From a checkpoint of a small transformer trained on Wikipedia.
Architecture: rotary positions, biases, untied embeddings, attention and MLP in parallel.
Each number is 128 + 32 x the weight over the matrix's rms, rounded and kept within 0 to 255. Layers, rows and columns count from 0.

# layer 4 attention key, 192x192, rms 0.0952, rows 184-191, columns 144-191
[[ 69 123 165 100 161  97  51 143  96  94 143 179 112 176 122 149 147 155 144 110  71 108 128 153  72 184 150 167 155 141  49 134  64 148 185 134 145 115 176 112  92 169 102 161 123 163  73 133]
 [114 108 153 172  98  47 161 147 134 140 115  50 164 124 122 105 117 157 119 101 204  93 114 120 124 136 118 203 112 166 102 120 123 118 127 175  73 141 181 128 233 170  84 152 116  83 131 127]
 [ 27 110 155  38 110 176 130 155 195 133  93 182 155 117 182 104 123 110 163 144 197 159 141 200 128 114 130 161 131 131 122 148 157 108 158 103 184  57 148  98 102 140  74 112 200 108 152 140]
 [141 179 114 105 110 109 113 160 112  89 141  80 243 125 148 147 139 101 113 121 107 150 124 105 237 159 108 182 137  75 143 113 131 132  56 161 207 162 118 157  78  78 190 116  84 146 159  58]
 [170 141 100 127 116 157 193 108 181 167 100 171 147 174  96 104 174 122 176  95 159 103 150  85 110 151 122 159 162 151 134 163 121 163 118  74  84 153 198 113  86 179 132  91 161 141 147 102]
 [151  88 150 131 120  89  75 141 141 100 108 153 104 139 184 175 144 182 143  81 114 120 110 138 117  50  77 162 108 179 168  93  65 120 130   0 171 120 121 108 120 172  96  89 173 164 114 133]
 [ 21 132 117 120 203 133 177 147 132  93 128 216 125 131 172 146 127  86 167  95 168 164 103 138 168  92 152  78 109  96 115 104  56 154 117 117 147 147  89 123 189 125 114  99 148 165 132 230]
 [154  76 113 115 139 179 118 152 142 153  94 157  42 117 100 136  83  77 117 107 129 146 111  90 103  96 118  35  71 172 126 144 102 145 144 110 126  82 115 138 111 110  98 146 174 102 142 179]]
# layer 4 attention query, 192x192, rms 0.0954, rows 185-191, columns 144-191
[[109  84  84 133 136 104 109 187 102 134 130 100 136 101 182 124 126 142 208 123 197  17  88 152 115 121  98 121 180 107  74 171 155 163 103 163  79 150 134 111 133 208 115 151  95  86 157 167]
 [123 131 159 117 125 164 111 181 180 142 129 130 126 108 145 115 151 159  71 114  91 100 152 126  99  82 121 160  79 101 130 101 183 146 200 114 138  99  75 194 122 159  75 175 190 128 104 162]
 [133 122 131  13 100 106 140 201 103 106 179 129 108 135 132 155 133  66  92 134 164 164 212  98 162 118 103 161 112  63 186 122  99 125 141  84 111 134 147  52 134 107 113 121 143 189 125 106]
 [110 145 118 199 173 155 133 173 130 209 127 156  85 106 146 118 159 133 176 123 188 177  91  51 125 108  91 160 194 132 158 158  82 142 169  96 121 149 160  49 105 149  89 108 151 101 134 206]
 [146 113 212 181  87  15 118  87 136 110 126 119 123 124 136 115 131 153 115 118 225 152  45 123 198  83 128 174 179 118 167 102 111 108  92  44 205 125 106  78  71 180 101  79 161 204 115 158]
 [118 140 131 121 116  98 116  94  98 169 151 105 132  44 186 161  63 155 124 116 209 192 137 149 136 175 160 125 128  98 141 135 140 163  88 126 133  70 103 105 164 114 203  71 136 150 166 140]
 [ 82  71 126 162 109  92 184  69 156  94 119 144  93 129 138 153 102 155 183 111 135 124 133  86 182  68 110 184 224 201 111  99 118  94 128 143 198 108 111 146 135  64  98  97 140 108 129 138]]
# layer 4 attention value, 192x192, rms 0.0753, rows 128-189, columns 144-191
[[146 116 212 135 168 138 137 113 143 116 158 118 150 150 109 139  63 117 141 116 171 108 156  65 182  91 190 115 156 146 118 110 126 158 101 176 176 102 130 124  82  91 155 126 102  98 122 128]
 [117 220 148 118 170 120 107 108 160 144 136 118 164 109 131 188 128 100 116 162 176  98 107  95 146 111 123 154 156 122 142 126  84 122 142 172 123 157 153 171 112 152  40 169 127 122 125 170]
 [160 126  85 130 124 162 138  87 125 173 150  86 170 119 155 135 109  41 115  86 128  56 140  98  98 123 113 134 137 104 145  73 121 158 124  97 179 129  59 124 162 139 119  77 142  98  52 112]
 [136 144  40 160 190 126  47 141 161 154  99 129 117 102 128 107 146  83 123 144  91  99 137  86 101  81 115 106 152  85 130 100  78  98 150 165 154  93 189 145 130 165 172 128 153 112 116 208]
 [141  90 123 106 189 161 150 137  74 143 143 135 103 190  96 115 106 169 107 141 106 128 152 197 112 158 110 177 150 155  83 194  94 112 100 114 132 126 108 150  77 165 131 160 113 134  55 127]
 [104 101 126 123 129  49 115 190 155 188 137 128 112 142 123  70 110  85 134 136 195  88 130 103 120  81 134 158  96 130  96 115 118 155 144  90 118  89 124 162 165 179  75 126 157  85 153 116]
 [127  64 143 171 152 115  55 213 201 105 138 119  77 137 116 158 106 152 112 146 159 153 114 137 173  81 233 114 142  96 133 123 119 149 122 111  85 139  70 119 170 115 141 175 124 128 134 107]
 [ 56  87 126 144 100  77 136 179 140 198 112 106  74 101  67  75 136 137  70  92 108 156 155 104  83 115 164 113  86 144 173 125 130 165 142 146 109 158 170 146 105 163 139 103 106 135 109 141]
 [150 154 115 151 162 129 150 104 142 116 125 139 105 112 141 137 148 163 173  90 105 163 118 155 133 129 158 119 163 127 122 137 106 123 124 141 112 147 106 177 178 120  73 200 153 113 172 121]
 [102 174 128 148 144 195 112 179 179 159  83  92 114 188 142 103 161  99 120 178 105 135 162 145 129 144 120  89  86 122 128 195 128 150 111 177 113 101 151  84 190  96 156 128 157 179 112 186]
 [108 142 182 144 145 175 159 120 169  96  57 100 101 170 117 137 151 179  84 130  41 174 130 160 132 189 111 125 115  81 121 198 161 108 185  69 154 155 139 165 140 144 106 144  94 163 122  84]
 [128 190 153 150 106 111 192 186 106  60 114  76 140 150 124 103  62 146  81 149  90 152 111  88  86 109 157 119  91  76 145  96 123 143 146  38 126  86 151  72 130 238 158  91  79 170 122  92]
 [149  98  69 116 150 131 154  98 168 136 156 164 150 165 113 185  86 102  73 134 131 109 130 143 115 114 149 154 142 104 109 130 138  68 112 113 139  98 142  96 194 114 159 133 147 107 161 140]
 [138 199 134 118 111 168 119 103  74 129 143 141 183 131 137  88 175 166 215 201 142 171 161 153 155 140 187 162  76 103 116 105 171  56 114 120 126 116 194  81 104  81 109 119 164 155 132 106]
 [101 119 116 120 145 129 198 117 126 133  89 124 142 142 173 227 101  89 136 139  61  86 120 159 116 217 169 140  87 141 114 132 127 161 109 130 160 134 168 137 131 144 177 129 124  85 118  51]
 [101 148 149 138 112  67 129 141 175 152  93 168 119 172 123 184  91 120  65 138 135  86 128 120  91 113 102 211 144 149 127 161  79 143 108 109 157  75 159 179  91 149 107 120 185 109 142 124]
 [109 160 161  96 157 174 119 126 121 146 170 116 127 132  86 139 128 154 124 119  91 177  96 109  86  88 117  56 168 128 123 106 100 120 181 102 164 136  34 138 176 137 108 100 152  74 104 127]
 [107 114 184 185 130  76 136 120 104 154 131 125 132 105 144 124 107 176 153 154  58  99 123 109 174  95 109 146 138  97 126 226 164 145 131 151 138  72 159 156 137 130 125 168  76 119 121 155]
 [117 111  99  94 119 166 128 140 148  93 172 137 168 151 118 166 105  83 120 141 140  78 139 142 166  69 116 179  87 119 180 110 166 176 129  92 133 115 125 147 124 152 126 163 167 163  63 154]
 [127  86  66 147 145 145 116 133 127 103 140  91 151 129 150  66 110 123 120 136 124 142 144 129 118 123 173 140 105 175  61 148 140 158 125 190  96 167  66  93 164 130 140 123 148 118 148 105]
 [156 119 111 100 166 108 167  90 143  95 140 157 154 154 113  97 180  70  91  88 113  89 121 142 196 146 142  79 101 124 150 155 134 137 153 116 124 104 132 126 160 154 130 123  88 106 135  95]
 [127  39 141  83 163 130 102 141 141 137 164 169 170 108 132 106 118  72 108 111 140 149 167 150 109  58 109 192 129 209 108 109 118 164 137  90 146 143 148  82 130  97 141 114 152 127  78 106]
 [ 99 185 163 157 121 166 138 140 133 137 172 111 183 122 152 141 130 122 156 160 174 163 160  97 157 163 156 115 153 127 120 160 130 129 108 253  85 170  76 143 134 102 132 168 125 137  93  90]
 [113 111 119 134 107 158 115  85  90 175 126  89 126  92 117 141  87  59 117 135 163  87 122 105 116 143 164  67  32  94  82 165 164 108  79 204 138 137 129 110 113 162 138  67 108  92 122 209]
 [151 115  69 121 146 116 127 118 119  68 127 105 134 121  86 165 154 100  85 134 176  98 168 137 170 164 132  99 123 171 119 133  84 148 115 142 155 134 109 208 140 114 114 128 104  70 196 138]
 [ 83 137 133 105 152 196 104 159 116 117 122 157 116 185 121  98 134  70 149 202 111 101 126 151 123  78 146 123 169 122 207  52 145 132 128  67 123 149  46 112 127 102 196  96 171 109 100 160]
 [158 167 157 119 136 136 135  96  91 132 110 192  83 115 151 115 121 172  82  81  93 160 147 109  58  82 128 136 118 121 117  78 108 118 130 117  92 136 120  84 113 142  71 158 170 157  99 134]
 [140 133  78 159 198 167  97 152  90 139 107  89 117 133 140 192 149 171 128 130 142  76 111 105 111 114  96 196  66 141 116  49 123 177 121  48 120 170 132  95 132 187  92 110 115 168 113 115]
 [101 120 132  98 154 124 116 164 195 130 157  75 103 141 121 136 181 145 106  71 154 108 176 101 189 161  65 120 134 140 132 184 110 115 140 105 125  92 122 106 110 159 154 127  72 181 106 159]
 [116 114 117 166 186  97 170 124 119  92  89 146 136  93 121 135 134  69 122 146 193 150 100 112 128 182 149  65  93 149 105 113 137 138 108 168 168 149 134 134 175 136  80 112 162 100 148 165]
 [164 121 107 117 117  98 100 145  70 147  72 127 128 122 129 138 148 183  44 149 133 187 123 134 168 165 139  98 114  69 133 119 145  63 146 161 143 123 135 159 108 142 115  65 127 171 151  92]
 [150 124 178 128 157 134 103 116 123 101 102 130 157 131 204 115 133 146  77 126 132  95  80 112 147 126  94 126 127 117 138 179 165 115 101 140 140 145 198  67 130 175  75 190 166 128 182 134]
 [129 118 156 136 177  75 156 116 113 126 152 100 123 178 131 159 149 134 121 142  69 100 117 133  93  80  88 148 122 127 145 167 108 101  91 114  96 121 137 120 174 108 127 120 126 179 117 149]
 [110 165 113  59 146 163  81 171 189 157 159  73 146 135 132 109  74 100 172 183 147 138 112  98 200 164 107 137 133 147 148 138 120 124 132 139 165 102 122 115 133 105 132 169 149 143 158 142]
 [101 113 131 175 123  87 100 143  99 198 177 130 124 127 126 137 125  60 154 129 176  48 142 100 103 111 113 140 122 184 110 112 106  85  93 115 136 120 126 115 123 129 106 118 100 115 129 126]
 [177 150 153 139 158 125  80  75 127 170 152 146 120  95  93 100 135 118  71  49 128  96 132 112 104 136 131 191 143 171 187 133 110 118  76  95  99 109 117 134 105  81 138 164  99 126  96 140]
 [169 110 166 109 143 136 130 107  94 147 105  91 119 111 154 100 122 144  58  80 130 170 132 123 167 106 169 130 120 132 122 156 118 100 161  97 115 163 119 141 161 139 130 155  93 153 116 121]
 [176  97 139  71  84 132 147 115 161 134  97 166 105 165  91 149 169 138 126 107  58 158 172 158 130 103  93 121 104 136  92  80  73  67 100 168 107 118 130 144 149 108 143 160 110 106 127 106]
 [133 117 124 152  69 132 156  89 137 122 109  53 128  50 176 133 120 136  78 119 145 148 121 143 148 126 167  42 123 128 161 170 147 117  69 124 219 106  98 106 132 182 160 107 125  91 127  94]
 [179 204 147 116 146 134 134  83 146 122 105 134 160 118 143 147  78 124 150 132 158 171 134 128 155 134 170 134  91 113 142  68 123  97  95 115  61 177 141 135  43  98 166  90 150  99 170 208]
 [161  89 119 173  61 142  86 170 205 177 120 169 128 136  68  92 117 126 160 170 160  99 109 129 110  60 171 185 137 138 171  93 154 154 108 125  91 210 152 101  76 106 141 162 170 127  77 118]
 [152  50 180 135 100 127 121 159 139 133 108 111 166 126 159 121 152 180 124 101 168  89 179 110 192 125 110 208 134 143  92  89 144 111 143 161 115 149  66  99 108 146  84 119 104 173 130 105]
 [125 155 156  85 184 150 137 112 162  72 110  95 118  85 151  90 100 113 138 148 121 103 136 106 100 171 127  78 173 154 125  98 110 130 114 162  85  88 167 169 180 124 153 103 139 172 152 144]
 [146 108 120 129 145 169 137 159 121 163 176 170 107 185  59 197 150 162 158 130 168 148 137 135 184 102 111 216 121 136 136 184 123 122 117 129 145 128  96 148 173 116 110 162  99 143 151 163]
 [154  54 145 124 143  99 162 101 134 156  93 186  84 182 142 111 127 158  65 138 114  86 127 168 140  77 135 119 142 123 155 122 148  94 187  90  93 139 158 111  68 156 143 109 124 129 154 126]
 [133 118  90  99 102 102  92 171 113 128 152 184  96 183 152 114 122 127 138 133 161 111 149 125  32  71 150 109 129 103 112 116 128  83  91  81 151 147 168 155 133 135 164  61  95 105 116 154]
 [ 98 180 111  98 139  87  98 129 153 111 168 106 121  90 144 116 155 124 143  92 183 164 174 140 124 209 182 138  89  98 144  85 133 105  63 122  93 155  51 213 142  83 110 125 102 160 121 163]
 [147 147  81 164  96 154  93 133 151 184 174 139 183 120 123 117  80 148  76 102 115 133 113 109 103 172 120 147 154 124 118 160 125 184 189 110 142 100 100 168  89 151 181 117 177 143 114 143]
 [116 164  85 147 102 153 126 106 136 101  91 153 142 174  98  84 142 123 102 160 154 115 155 142 148 137 129 129 114 169 185 144 155 105 144 147 172 171  82  99 174 143 117 120  94 185 137 168]
 [ 64 115 127 116  87 129 130 118 142 163 130  68 148 116 120 107 119 162 178  96 107  80 142  98 182  95 114 161 130 130 153 148 121  86 146  98 148 198 157 179 140 169 131 141 114 142 152  24]
 [131 211 203  32 127 213 128 103 158 115 147  76 140 173 143  70 119 145 116 118 195 113 131 194 109  64  94 106 129 125 124  57  52 121 103 106 110 155 183 118  73 100 103 160 125 146 107 133]
 [156 132 178 130 100  57  71  95 115 177 107  94 117 159 130 163 212 112  46 126 114 170 122  61 169 209 133 151 140 146  95 131 185 149 200  99 148 176 129 128 167 127 136 103 112  95 162  94]
 [149 132 146 138 166  82 174  61 121 134 105  70 147 184 123 180 142 164  71  95 124 126 140 238 128 153 170  78 171 111 123 114 151 154 133  83 185 103 127  76 160 113 128 145 100  94 112 131]
 [134 150 141 151 159 176 125 173 137 118 160 119 140 121  91 152 163 181 123  99 120 123 187 113 114 204 112 182 170 124 122  89 132 117 133 207  97 147 151  97 183  80 147 141 118 155 102 123]
 [162 142 150  82  95 127 157  99 114 177  89 128 140 123 134 171 101  63 138 137  95 152 142 176  84 103 177 106 109 160 142 161 127 116 122 123 130 156  81 140 137 111 112 134  96 113 128 107]
 [105 102 112 153  73 137  75 132 140 111 156 123 198 102 117 128 135 164 139 102 143 130 117 112 181 155 133 112 167 138  94 138 202  84 123  75 158 159 124 147 151 149  86 116 183  90  93 105]
 [151 131 109 191 159  70 134 149 102 113 120 137 108 167  77  78 123  98 147 171 112 156 120 136 155 190  90 165 162 167 117 161 105 130 122 104 100  89 127 111 164 113 124 149 144 145 162  90]
 [146  99 186 126 103 183 190 122 122 115 121 123 158  97 155 113 114  89 123 143 105 139  96 184 117 203 119 102  95 122  87 113 145 143 129 134  99 152 201 107  93 149 103 115  97 117 138 107]
 [132 162 135 148 162 199 132 155  98 160  75 149  77  88 118 101 129 100 166  79 115 160 126 109 170 118  64 178 148 104 154  81 122 107 146 130 130 128 117 188  77 110  83 103 126 112  86 112]
 [101  82  83  72 121 120 103  78 213 121  65  69 161 149 142 122 143 136 124 177 111 122 120 119 124 198 102 102 136 121 127 168 175 161 187 159 179 103  88 127 119  89 106 146 180 132 118 111]
 [160 140 175  80 163 128  91 121 106  93 184 122 138 144 183 175 119 114  95  65 100 154 107 108 142 116 146 150 176 143 127 186 173  88 168 109  88  76 134  99  78 145 130 196  98 161 121 115]
 [121 158 143 140 118 149 133 146 155  74 151 100 125 119 125 171 106 109 135 113 168 131 145 121  85 104  83 137 129  85 136 137 108 106  82 125 183 133 135 119 176 101 179 112 101 150 110 109]]
# layer 4 attention output (transposed), 192x192, rms 0.13, rows 128-188, columns 144-191
[[151 185  95  96  99 172  87  98  95 146 119 114 144 160 157 137 155 106 131 147  94 151 117 137  52 159  70 118 170 123 139 158 124 107 176 157 144 138 120 123 162 126 116 149 170 126 168 113]
 [106 117 110 129  93 133 130 167 109 139  83 185 109 141 129 125 157 151 135  76  90 155 130 183 136 116 146 130 138 119 107 198 133 118 131 186 122 117  99 103 160 186 137 120  91 192 142 131]
 [117 136 133 112 123 180 132 122 182 155  94 144 110 176 170 197 132 142 168 115 136 154 121 133 124 124 136 104 140 104 105 149  67  82 119 109  32 147 135 144 182  94  94 150 123 147  89  84]
 [177 167 136 107 144 205 114  94 124  87  92 249  86 159 170 136 144 144 135 157 103 110 181 166 139 124 140 116 150 130 120 162  86 195  87 127 125 146  68 149 108 136 102 150 148 148 138  72]
 [171 110 108 185 123 141 112 154 139 112 156 131 130 118 123 133 124 141 165 144 134 108 125  61 116 168 127 145 168 168 130 123 141 107  91 113 153  92 111 109 146 131 124 111  89 157 181 105]
 [149  76 108 153  93 151 156 119 110 142 173 201 112 182  93 123 207 103  87 122 160 104 105 109 129 156 138 149 140 153 164 122 149 107 182 107 116 140 123 173 124  83  81 151 184  93 109  95]
 [119 135 149 129 135 148 115 132  86 114 136 119 148 104 158  89 108 129 160 126  97 149 123 188 157 219  96 199  97 153 141  84 153  93 229 144 114  98  71 100 144 131  97 105 168 134 120 187]
 [202 113 108 152 101 113 127 114 145  99 155 131 155 113 161 160 170 170 141 109 131 129  85 123 126 116  78 159 141 167 140  60 117  98 156  97 136 169 116 158 105 115 143 162 128 149 124  87]
 [ 79 131 113 122 135 111 104 215  94  96 136  82 135 111  93 114 162 148 114  96 136 152 141 107 158 106 178 103 136  73 132 145 153 141 122 145 116 106 125 112 138  87 129 107  77 115  72  89]
 [ 66 136 102 118 124 132 120 128 118 112 103 147 154  62 130 121  72 121 110 140 128 135  85 102 115 115 153 186 168 172  98 154 140 147 135 123 120 110 118  75 113 132 125 114 114 118  64  97]
 [169 111  65  85 191 100 177 163 126 107 195 153 147 133 109 125 124  95  77 149 131  84 123 120 109  67 122 114 146 158 156 128 152 126  66 113 117  76 157  78 136 160 155 126 112 113 164  74]
 [154  79 112 126 128 162 132 118 100 137 134  82 167 161 163 156  98 121 108  96 148  70 101 117  97 168  77 148  85 167 164 146 152 152  76 102 130 122 133 126 173  92 112 179 131 134 149 143]
 [117 165 153 121 117 156 133 161  96  91 180  95 101 115 166 100 150 137 120 122 138 126 127 117 116  79 202  65 141 104 180 148  78 186 130  90 116 115 118 206 110 138 181 159 110 112 119 108]
 [ 85 186 165  40 112  99  74  69 161 124 166 116 135 165  98 117 130 105 143 131 138 149 118 131 112 145 144  78  57 134 135 139  79 124 103 152 123 137 180 119 104 145 195 116  86 115 163  90]
 [ 90 165 165 150 141 131 150 103 101 137 120 123 157 128 135 111 129 132 170 185 145 110  77  71 120  70 106  87 160 125 100 169 176 129 147 126 102 112 118 109 141 110 140  83 145 140 175  88]
 [109  96 128 118 169 104 168 115 120 163 148 125 133 150 120 147 177 127 183 117 146 136 138 163  77  53 176 131 134  82 102 131  94  97 105 166 120 157 142 122 154 127 142 168 133 150 154 161]
 [ 97 127  89  91 165 155  98  94  81 165  89 149 111 105 162 185 159 172  68 181 154  88 127 154 156 150 178 123 169 142 120 202 133 142 118 119 125 158  98 119 146 125 143 125  94 103  86 195]
 [128 111 129 133 162 169 162 159 121 127 136 139 116 120  63 172  95  99 144 126 117  91 135 193 100 112 138 145  71  59 131 122 146 125 109 164 134 124 138 140 133 129  87 145 128  76 176 107]
 [129 113 128  59 114 174 149 158 128 146 127 116 152 113 130 135 137 141 113 164 132  97 130 152 113  92 158 136 107 114 136 120 136 144 193 134 117 136 132 154 133 132 102 108 116  92 132 134]
 [129 178 160 117 140  82 126 101 117 165 120 163  87 106 114 125 120 158 133 105  88 155  82 106 129 160 131 146 144 151 172 111 163  97  92  84 164 140 170 137 142  80 126 103 153 120  67 153]
 [130 128 139 144 125 156 111 121 130  97 112 107 124 129 129 114  94 152  98 133  97 112  89 104  55  95  63  97 100 146 142 150 185 119 126 148 176  53 139 149 126 131 117 144 184 173 182 126]
 [137 139 100 116  83 160 151 110 137 129 145 105 115 163 113 125  96 126  80 123 146 140 131 119 139  90 109 109 132 122 138 121 129 116 183  96  99 113 130 141 137 141 106 116 150 142 110 134]
 [131 143 113 172 108 115  91  99 133 133 125 159 104  68 159  75 173 123 146 106 106 165  99 137 132 157 147 179 129  99 123 142 174 164 165 183 102 137 165 122 120 165 122 106  77 121 111 145]
 [ 94 118  67 141 153 142 163 125 139 112 118 114  59 136 121 163 118 161 136 133  62  93 114 148 125 142 145 126 165 155 132  87 139 122 156 114 165 137  84 191 168  94 112 140 126  72 173  71]
 [114 145 152 140 116  95 122 133 125 167 150 175  94 167 153 157 150 112 149 126  82 139 105 128  62 159  93 144  65  88 133 151 161 145 177 143 110 152  92  96 123 173  96 152 170 125 160 108]
 [145 147 122 148  59 119 117 121 173 195 142 113 146  78 206 135 140 183 127 148 171  91 140 101 119 123 130 117 165 141 139  95  88  51 158 153  93 158 180 115 138  87 102  84 172 103 167 149]
 [144 123 128 111  81 152 124 101 155 122 102 106 110  97 101  91  94 159 114 129 137 103 134 124 177 116 103 125  95 117 178  73 130 134 118 114 171 109  92 146 125  77 119 112 103 159 109 195]
 [203  92 156  66  93 124 126 146 178 134  96 113  98 192 190 122  70 179 126  66 158  77 133 142  87  79 147 107 151  94 129 118  61  80  94 121 160 122 102 126 155  85 148  90 110 149 125 118]
 [154 120 132  88 116 171 101 145 129 117  99 131 150  78 167 113 135 104 131  93 101 183 130 128 139  96 140 157  84 110 171 113 121 127 121 138 109 129 114 139 128 160 100 143  97 132  88 179]
 [132 120  97 139 128 139 162 151  87 106 123 158 116 126 108  93 135 158  90 100  49  82 133 128 143 109  74 107 134 147 136  90 168 121 176 146 110  86  74 176 115  94 164 153 147  96 112 130]
 [145 190 124  63 132  96 172  99 179  50 180 116 137 118 166  86 111 102 176 106 142  94 134 120  68 123 142 136 194 149 100 145 161  92 155 124 115 113 103  67 124 149 143 110 141 108 134 153]
 [136  86 138 122 111  91  97 161 128 102 118 125 114 134 120  87 123 107 123 122 175 102 151 116 139 139 156 135  83 112 146  63 126 146 131 113 178 131  87 150  71  86 107 118 121 139 145 144]
 [155  95  99 101 126 185 120 136 103 130  97 146 147 157 151 132 126 106 102 228 110  80 164 125  76 152 137 127  99  84 114  77 141 106 120  66 120 150 126 129 104 122 120  80 113 101 164 151]
 [136 159 158 110 127 137  85 161  64  78  77 146 141 129 124 131 159 132 123 103  94 130 117 114 146  76 141 120 110 112  80 123 152 165 133 177 133 136 104 147 151 149 135 128 132 118 116 173]
 [148 123 128  59 123 133 135 111 159 110 126 120 103 163  93 177  98 116 162 142 150 179  74 153 115 109 105 165 147 141 147 128 147 130 118 120 104 153 105 148 150  87 101 163 150 142 132 144]
 [111 150  88 130 126 119 169 129 161 133 165 139 111 171 101 122 137  92 127 175 151 136  84  56 150 147  85 119 155 120 124  98 147 118 142 156 143 133 122 141 155 118 114  94 153 108  70 149]
 [141 128  99 166 137 106 103 164 126 103 129  97 137 105 140 160 131 171 129 127 104 114 123 125 131 140 130 117 110 103 177 119 201 159 141  42 165 113 168 120 175 148 126 147  99  82  87 154]
 [153 172 136 140 199  99 114 157 101 113 130  78 164 102 137 152 139 119 128 184 132 119 155 123 111 127 111 142 141 129 144 152 101 129 110 128 129  91 159 129 140 170 158 118 102 162 135 111]
 [ 98 129 135 149 123 146 160 149 113 114  93 132  90 128 128 136 108 157 153 101 158 148 128 156 100  98 137  89 193 193 145 135 133 116 180 173 152 137 129  88 146 137 128 161 115  82 225 141]
 [112 122 100 118 104 194 126 155 156 122 164 157  99 155 103 139 155 172 118 137 138 110 111 150 124 133 153  92 111 155  69  75 142 136 150 165 118 195 110 130 157  61 143  81 112  99 142 122]
 [148 142 118 123 106 157 118 119 163 187 126 125 124 110 153 125 133 150 120 147 142 126 146 107 138 178 101 154  93  84 115  83  34  95 175 179 143 126  71 175 143 110 122 147 150 157  84 141]
 [140 167 107  89 172 130 130 113 129 138 101 146 147 153  98 124 124 120 134 117 123 124  95 137 147 123  67 113 159 101 122 118 191  66 107 146 119 151 122 144 116 125 120 137 138 123 135 127]
 [129 120  89 145 121 105 155 141  93 134 139 117 109 126 124  81 102 108  98 159 178 127 135 191 108 123 107 150  92  79 115 153 125 131 132 146 126 153 165 149  88 130  58 159 102 114  98 164]
 [105 135 132 130 156 141 157 165 189 144 173 182 201 127 173  68 109 138 123 135 104 125 225 133 101 167 105 108 107 190  52 154 213 104 108 114 113 124 180 109  78 144 164 140 161 112 122 160]
 [107  74 150 121 115 122 146 153  87 132 200 130 118 122 105 109 135 140 135  97 194 117 145  82 142 145 139  98  82 134 122 104 169 115 109  88 167 101 123 172 113 139 124 130  98  75 158 174]
 [145  51 143 157 100 171 178  91 101  77 156  61  89 200 113 126 138  89 125 163 161 151 104 132 138 117 155  51  56  98 146 123 146 131  68 122 150  91 131 165 152 125 135 144 150 111 179 123]
 [ 98 107 148 122  94 187 160 135 123 146 108 122 136 147 125 111 126 124 148 152  82 110 106  95  97 130 122 141 112  93 117 119  86 127 137 170 112 128 132  78  89 151 140  62 180 110  38 133]
 [133 121 204 107 129  94 104 129 107 113 151 107 136 133 178  85 153 159 167 164 138 150 125  84  89 121 125  78 130 107 173 160  78 157 134 135 157 150 100  94 112 126 127 165 124 112 111 172]
 [112  82 145 104 142  99 144  93 191 157 143 122 127 114 163  91 143 124  98  67 164 140 163 103 133 104 114  94 197 106  94 117 190 139  96 109 101 104 157 162 109 159 132 161 191 114 124 151]
 [178 115 131 147 115 141 129  89 139  90 147 106 115 126 117 119 139 109  47 130 140 198  89 115 107 132 169 151 129  86 148  94 139 118 169 119 150 105 153  91  97 131 136 147 119 156  76 152]
 [162  87  87 106  95 166 126 110 129 108 156  93 110 124 137 135 129 151 163 149 112 185 178 118 140 140 157 118 110 103 157 100 140 187 119 125 106 127 119 155  86 139 125  89 155 105  65  60]
 [ 97 161 141 100  91 128 136  97 159 118 125 122 165 123 101 122  81 191 145 153  83 161 132 127 131 103 142 115 108 132 195 102  90 101 159 142 140 104 164 166  92 136 111 168 134 117 107 153]
 [114  76 154  95 191 157 100 160  81  97 100 150 124 119 164  62 151  95 164 146 151 128 132  68  79  53 151 104 144 199 143 168 104 114 178  96 151  80 120 163 136 180  91  95 117 145 157  91]
 [179 181 145 107 157 106 151  69 183 150 140  98 119 100 156 151 107 103 125 171 104 187 100 107 151 135  74 159 110 107  86 140 127 118  90 130  77 137 162 119 132 139 150 125 120 136  80 107]
 [ 60 123 101  85 169 113  96 156 145 105 114 151 101 140 136 126 183 150 131 138 126 170 121  89  99 124 142 123 130 137 151 160 126 132 191 136 133 102 169 144 145 163 116 132 141 126 141 118]
 [130 173 113 114 164  92 151  96 135 126  51 150  69 143 113 138 187 101 161 176  89  82 146  68  77 158 117 155 122 200 101 113 119  46 124 169 144 122 101  75  63 133 107  85 122 129 180 131]
 [118 115 105 146 134 118 124 179 110 130 131 133 169 136 128 104 172  95 107  83  73 142 130 134  99 108 150 180  92 130 156 114 149 107 118 148 141 153 107 110 103 148  79 140 103 117 138 140]
 [118 101  52 129 143  94 120 113 139 105 155 128 120 200 115 129  91 150 138 153 128 119 163 152 131 129 154 142 120 146 160 172 163 161 119 116 125 127 133 154 129 131 166 171 134  94 198 125]
 [140 156 117 147 162 107 113  89 201 124 163 142 143 119 112 138 105 113 140 149  73 102 111 149 125 140 157 159 136 149  62 163 119 111  87 153  88 130 143  89 142  97 156 123 159 157 121  99]
 [154 125 115 107 152 127 135 153  91 124 123 130  95 112  82 120 121 101 123 111 144 140 176 173 163 130 141 145  88 189 127 176  96  79  79  96 118 163 128 146  94 160  90 119 119 135 161  89]
 [106 108  67 102 122 122 167 112 170 109 136 139  82 110 132  70 128 177 158 169 138 142 105 128 139 119  96  96 121 161 115 127 117 125 153 173 156 131 205 109 133 183  80 125 121  91 149 113]]